config.yaml
n_kv_head: 5
head_dim: 32
norm: "rmsnorm"
rope_fraction: 1.0
attn_scale: 0.177
tie_embeddings: true
parallel_block: false
init_std_qkv: 0.0395
init_std_down: 0.00748
lr: 0.00894
schedule: "wsd"
decay_shape: "pow"
steps: 7354
Each number is 128 + 24 x the weight over its row's rms, rounded and kept within 0 to 255. Layers, rows and columns count from 0. Numbers have three digits each. The size before them is the row's rms in percent of the matrix's.

# k: layer 4 attention key, 160x160, rms 0.144, rows 42-61, columns 0-159
# q: layer 4 attention query, 160x160, rms 0.14, rows 43-62, columns 0-159
k42 085:134116117088077114191171136160176161128112151101122151124111136120166118091161117122141153125140122111125134141165095131120120095148123138139123111166134133167117098115117114168171151095161146137121160119105139127095137152067123111116131113152093170093142115098147122147166148129153125127141151095148069107149092115170123150163106163143142118158132164160118131117112139134113163150152136105130136158146142133107140144083146141134122088108144100152073133137107158150119109115135094
q43 085:103134094126117103096095144079186116115143118139108096143100121135128117141135131127093162128143150156085083142101103161134170157103138135141106132124120117147120174142128088127093148119137138081109107095148065096158163105148111101146140089120156173132135159100151108161133108119152156125096129113121149134161153101124155126099146132145144093145138118144155146145141191131132117117150123153131159145095116099151126129154122157110112097083124148127199126114135110140118099113122157
k43 077:127136130103092119160135130134102159138112133093132179116148107125084176111093122083151111136155152119153087150111102095103118136112104155095134165121146144142129082148123146142133143128139155142129208114104130126100095137145103133108118092131104101118116136109139117108123094110117120123141142168125131121125154132121097173123115133153146120138096137079169129108173150117195095148129149126104145129105099134074150107108140128151178123083117123116100153111147148186110118104115139
q44 095:123154158123133149171139120144083127187181131131115154125136143129147123135113136125102145172092144136092163103145138118125135116124144114108126113136114112120142126135122111118196128108131136168155158108126147124127099184091155141095131163145115064132124131100124098101160126142137083111193143087068113130167161148160086175126125096109119127107130113133101106149153130132117128116125089134118116134160100100098118124114141095172115129126153115113122129108076096125112105136106121
k44 087:138130129111111149178131152155131118081149093155129151213142147125131126132125134144138133088131133149114120106152125130127147154124178150142135070099103185100118107073132119141110136115140136119117115158147114131131158134115127121122161141127128173132091092146130166140131127095171136141146143075158112106129108113145096175104142130138150169174141121188120103151140083091120131128142195130152145137137128151159131134138133130127119129095168116127137080155093124119137155135120109
q45 089:130116132072162124121114120091127134116139164127152111100144118107106135081148150155122125105132104141148095123160147112115153161133102105078139119100119130135081179188140120155119103184131114129139101109152075141129138102131097168096120136126125131130160087121136161140117134136086138103098151135143155104082127139177142123120146132127105137141088099108137139108130146140064175126138073120122129128087150121146136139142117090117124126129107133112186117118176172117155147115134119
k45 079:126108156120134117143129140127145161109111135160146152109131145128050120132138169110096142133111082129114161126165113130123133116122119132148153120152117104118139121106073122152164167137157125132165109139119123124117142126110111135150119174081124162115138154100111129128104133170177120151120142072133090076156096111148110177095135141154160124119153141174120072128158164102090137148140143102112130151127107131147131120121103125147108118112151134073121082169148101124098120073121133
q46 100:109110094107108110120109147123175119115143090132135111109134132136138136101138103092071173127119113146118132137151127128099146161126145154156109101143099127072144150125117127161118111106110129084100118124104083104108113145131149112054126137124106096119150115122121158162095120163146108081085117160119139140144115122109124119128176114133127090103165167166152138141118158148163161150133109088083136123086107126119149100145154149145122077121137103141174086129146138150128097149146156
k46 083:114137107097140142140136121130098179153146161140144148126150121149142137181109098140114111147114156064131168144140113110083104129146087146125120167186080138141169100122179137132130123135167160139116167148120102144142144157132137102144118087116129108130126094114083134108123129101133099166168144158099107166154075147149149104156096105133122123149092169150159145127143161113118157152116143163136122127144103103140100140117124137106149089148130098133084144105136110150115097135123122
q47 089:105086146086142119123103088103156102112147158123146116122142095118107081095128140119143146102136127144121137101129154090123136163137115086069110142116130133140096144179130088129142092112104113115110129192177130154106116121156098122148140155121117122150140118078160109163126142090097136137127092115132158104066140093137114138096116135148132108128101128138116133136108144132084151099114124121172118092154105163134128193131121135116080149127112139133165110131164165130144109113105104
k47 095:186115112128126109083115123134110152114132168121141157091136120127050140137119125086122147105137112154130123108172098152100143093115118149130136143137154074089133180149051145161157140110102139134153078119132131139125121132096138109137154144083150126109129124109101112161135134120151119108120144130128132126118083137143077117097101128163166123101137154148092092119150165130119148083151128133126127110087170126139137110121134137140143118159130104094151114155159112161107105119142162
q48 101:114121091113121103126111109109126147060152120140093096103107117144162119133100124097112164115105139099135153140166124141171115096144132071103128161123152126123118122087125086169139116120131126105119134149137112134109093105149164108107145089106163130090135106136118157139110071142133105113131111143107115096127133105164140084144147113147159106116123159136178142139121135082095096141168128152146113141117122150181123176117112131109088111102073110125192131129151132111127150122135106
k48 087:096133099138146123116111103139148130166119129117124116070147084139146144091150128126133145147117150106112106119111177128124149121136138101136144144125158138147138118179141129130139120090131149139131114109100113122133062154133146136129152109139118115151119121152150118090087120113073146085128070181098100139131171131152129085141166097120094109106110159120171169152138115148190134141083100158086162118104131153111126112114128118130150131172089119128133128094174125099112095129116141
q49 101:120104146147125157121195184083087124139145122132168100160128131123167109126175141107129130147120110183126135102156110121161139122149174120132083134120127094073134132116152095134173141126105155152127131107154128121112135151116169115140109125159123112130122109112130089130129113123138091136158103111140134130160093109130103116143111170115176124150124119106095108133135147160138104127141088128129097131138069113173108129158156139153120138111175123167117153114099101173163161148107114
k49 092:135144132116133154090096120151108099112155083091141140156135156126120171118150136141128113132136151166150156133119106118147102127124141132076142123149163124113109151122159145145098091163148147099136150148138124141106097078139117185152097207104166115111114171139115168097086146157121106137102168169111180121127134153148133109081144129146109144134116126115108153161101153076132160120160117134160130157146157135159122130122100138116148139108165140138111156139083138126116125124107135
q50 105:110133111161084134182141136125094086182128089121098094135121118169121172152089159118156132125118136148108146130124131110116131103125107142132165141160080154156178100146135116104165135121105145126113107149128106136121141122127126116158155157135132132130106164178108107108159183114140132141164104116103151134136141109069117129131080097151098076093123141101098115138144118138155133121134168103161147129170123133120115130142163137160108158172122128117152164149101095086133135132145126
k50 094:149098121155157118163142127149109130141112118148081131157134181129124139176076078137123128115092157120121109116161151150132139173118145165151118115096132121097129164099110117116117149131156121087167122146152135111139130155115125149173113121122109087114085085125094117150139112087141144103108158116112123188141108120137094094162116137130155135075136135136128135108161124096119158110125150185180086137096145159160105093123126133144114125165127128126148114167146102134119156151133134
q51 099:143141136153107121109157110167169138134096103082124130106100082137106105154127120090154156130071107118144113151132132101162161095108092116122100114158124145151122090165132114129117143119125110106119113163107137142143147119171116128105141167160147125122153197131111110100142113150156114153122079124107137081136174096076144115148108112135106211155114153123139111151112145142135161106126134114136090118132156134107145132109171144122146168105158133127099141137121120129174140126141148
k51 104:145113123134137163184134118163133112134135123140121124160126114148116121195130139171143150113154107124124132114154127106140136156143177135181107050090104195124106090103144139127133152115109143115133108117141149157104123122130124108144154147137082156120098098116116163158139120111141145113155103036131126189150144118117126151149156157113099126140122135164107115133124126083104163153146161173139107150133167129170109137130135119124109139130123105148134126133120141123148136149105142
q52 115:102096083095121116124127132082121089119119127134127111140145137157139111125146131123194157122125094127157125123129135125149124151145125077117112122138105133150173129121139066128109119066094144081105088145141120122120091114148127133106131136117161133104128070128146108118167053096116153123147117109096118124102118137125105123094091095160117100127115119108136117164116138160087157117137107115146082097091111134143161147165134143148102081140103119126126137161172117122108100114131097
k52 119:118096120122109121174131121123142150121099166144112138052120134163122124087117121141115138142091119145129125116167163148099174159153126104164119117127086110149121126156090106132122157103128113120144087103132149153141148171124103139142146108119127150114172125107165094148115133098139104124147116119113077148135147127105132073153094156101151107127128159136151127110136147150092185162143138151081121108110142136119141114122130105148145126186079098141131128148154142131061125117161136
q53 104:131113168119147127115163129112107119121123096119133120134146111129130120137131115089124116149105096132163119115154096123192115125145153163084149142111166141109081142172135113135133177112138131160082142095148099129117126135146122125155140121147121119100127139153122119121131119136147126163116095110139136181163128101126101136128113114146148113177091096173098141182135128110189063152115135149163103108102101135093140152114083183118147098108157145120083173125121131144150116101124124
k53 132:145139106115156127097076151111105094129108127162150117131101097147124142140141185128133180113133148153147109101116176145136104129114131124138119125145147105085100115168106118110140153110122165140116097113139155151148074142131160148141146105137154114133124143141182094155111087091113107137108123111148084160123144116141105087084154153133159136127151142091105127136151145157138145146141110132107165074139109168104131107120101120166129162169118122117126141149190138174093121141123156
q54 115:123142126124105147110125147127081135129074147109160133134129106121123145160126117124126124146108123140107153107134160100144131127160168166156096088149173142086126111104127145129133161119135172138111147119107131114116128122119140145107084166115106108115137110086102144123120058138173064119152091152136118133154077148135096122141082153125129146135144114073136121106069141152130146112123126116125115132150143141149126120140174114139097144127125137155076107083129103151157154153089179
k54 131:149118118137114147103175092169118126136136104119136144109128129125113158118122128099118120132154120105129097126152125089123146145156141116127108155076120120122164145112159152116152136126168141104130144153122149118111134149129159131184127130189135132085120068112080129099100123092112125124143119142119136214108160140134100091141140126123148148133068118135124115112106162185123160135095127186139097160105132122163128112111146121113152120151139142162130163063129141122147111148092116
q55 106:127129155143127173142130144097079137169126154140107135130151131118155156136164138125113113131130115133082179132115106135142111149177181122134134127102129107110092145111103160128131094100139140144117123095157115118136133186124142121118101167090112128144115088121120116160119139112144089141146148066083117146115087148137129166130123138107119109145166102086154126184132112114133099126110111110118154141173118129098178113129086132143163070127118164151089097133123152154153112122151102
k55 139:124155089107104137170087111116148139128141127104136166147145125130118145154180117129129112139150123172144150125128077097096114127136119122114143089154109145121132130155137122146138110118148128123098166117153160156112153144133125141118151161116141165106147137116143181107069109135138066102183139148115158133161111128099115163091121137122123165129131157126107123140123144106095151132186163169162125139153167145153137176094144106131124114071182087138099125131113152144144102122123121
q56 118:145156090095132124132102130101128102114169156133162151123128099131092139123082122099156118125111116113162126098126167170134084147142102117110091152097125129116103132122128147115108103129145113114123139113135141131075141114166114153106163152070145170117118150147105145078110115148130131117151153112141117153094087064100099102144086045132124139112156139120108141115103111150132116155134128130093127080148148127113099111149151130147105104165110143176149094129143131118116130094133108
k56 162:093141093106138091147111149140097151113121137140135165108167122133107123108090111117154096092147175127126141150103132126116100122153132125128111137086122132103172141136109140149123117109137142124100081136097111154135145116156071143055169130118150145101096104118178094134096125106102140138125141133142120141151141117120133137092117132107185160141135123136129157123119138135179100107123087120134164109116162137144176135112180124173123184104136104185142146109117156116135136149092118
q57 120:119178107118147177135094091112128161104121085134113165098127166138127152148133154114099195120134102115134073119139138132119138176130129102125157149107093097145106117136149098121144111143104131123173138109145112136120122122111179094136117157146107125150111076087126133109138188129153131136088169125095134112137162113082086130136134099134121185097145121129109115130100086127109121123150132083114160132137132123096148098126118090122126140149117114126141117121104097137105152129187137
k57 168:138140139143113130153116125152146118126140119181093124093125158126145106144127148098128150151108074161131098129164147123120120150156147105178134097107154114127153151117132089130133141134128133140129171146159099069106151125154117135160155130161119105119102092112148098103125123149093197097091135156132120115137113124121080101182118116099098136138111183109142129142172131135130121128134133098105144090151125143087166136127151139166146132094087101150133113112145164122092089110121170
q58 118:126129161156142132127096115118143086133138182094107165107141133105169125156113122105125143104086093121188122129124112118129137136130191139122122143142152090157158110152146124135104119150120147120151121140090123117148096124115108122105178100141107148113123120130122172141149108124145120165102085127150107110143166089134147132100096102122137117112175115111124129115077156128114128079125149137140088174092131172093097176117122121134105148135130114163101149126097146134124201110159132
k58 169:150107127141091119149161112115179073142091164092145155135105111071123126136149124103126144090130095096091112153167151116113118107111140146113157154135130138148150155163128175120173098101135139143117157121132107115116091139128132124150159148149126139091126162106135125143136148079138128153141108101141087091119124115139138137096105151167135111140144136148119171131144123144122146134135140156102123152126160133147092152084100139162143072159104089103140114107088191158164125118120112
q59 121:134140107119173096110166117099161114127137158142139117120148086124105140130127106116165147142164127141083129072096108104105118151089122079106168119119128154113126109142136132086103194148142132099133158084158108155170140135113097125151124069129105109130110116133135096112089116106142148149068155147156143102174087123126093112149120120161114183155152102143118151128122152177131138117161133106137134128137155146127131094126131116127101104132127149153134145102116101099094124143139108
k59 171:123096144210122116078121094115160095150152109155112103081136128066155156168128139131135142118144122130172150128097124138119142087132140109133152136144140121139106121158113113117124192108120131131113091126126151109125179121168146147127118147149158118088137134082137153110159167120096136147106143190147099150142123132140102121117120085088144138161154132101104127136087120109111163164140136146125148132134120118102145114114129121161109122105121139124145151099150110072136138133077147
q60 112:131137124098129176144123113124120121138143142091135142111106190117129152156144144109132110088154118136133130139102145143100112121184142122111151136091169140122110083133162093111128135123160102097154120151104127058140116144094174143072155115131165143084123096139123116114132135115133137145122103141206115168111092155122128091109129161124136097152115083117112096142144115132159122162104144122152133110130158154100099157159084101120136131129159136134155101156114101105112137102124149
k60 174:145107144150115128107077135129118174089100123133121159129088143157112145133132109145116123143128116123120107173123179113125108103139175135093149141116161117147130096135155119084122130120132111124108132165146101049129094143111116136123116161147164135142138115129157087130158179150164143179131145117167116151174090162121097103122123113164148137126109134107147109154098135134150140130175140092092098133118174110107144139190133160104133158110149110110134128137111124104130169139153107
q61 120:126124155093079125123137152123095076168123149162104142132151158138055092126118136120154128142125144157154098157112079133114159119123204128122099093110127134104139141125153145133150135131143144123108118126098105114156113159085129119145150113115149114129150140166143179113111139082163129174103110079081114147131099151115137145128140152111133135152138133054099138159116113146111133106116144136153164140166132120149145093135124103160114081126130144097103130144126122105120153140132148
k61 172:110127127108132124135169132098138103150129111113133135146173122138061157129114091171123121115070144126108141108162131117187101108090159097129099128127136149101131133154135109105103119123127157156092145112131111127142122166128131124101103146140158075114176125134123133140110156082136100148087139134132113131139090127139124106116143106081119134117121104077133113111140094147084141176120150175140116117135127120122101104116144144169112154109114153104147107154126155090084095175085163
q62 122:135112163122104125109126083120154106162119114127098159129118117098104131153132133152047137158158130098191116143140137174100137127127167118105093110139135146109157129121135095155113063139125134166115139176144126128115140145088139084140110145114108127142127139159153104118105141116147186107133115106099113121085095128109094130129182099123156149133122128078112156129097127111146101132143125110137161105124089127181123092082100111124124123167119147121106156125125100112119115140135117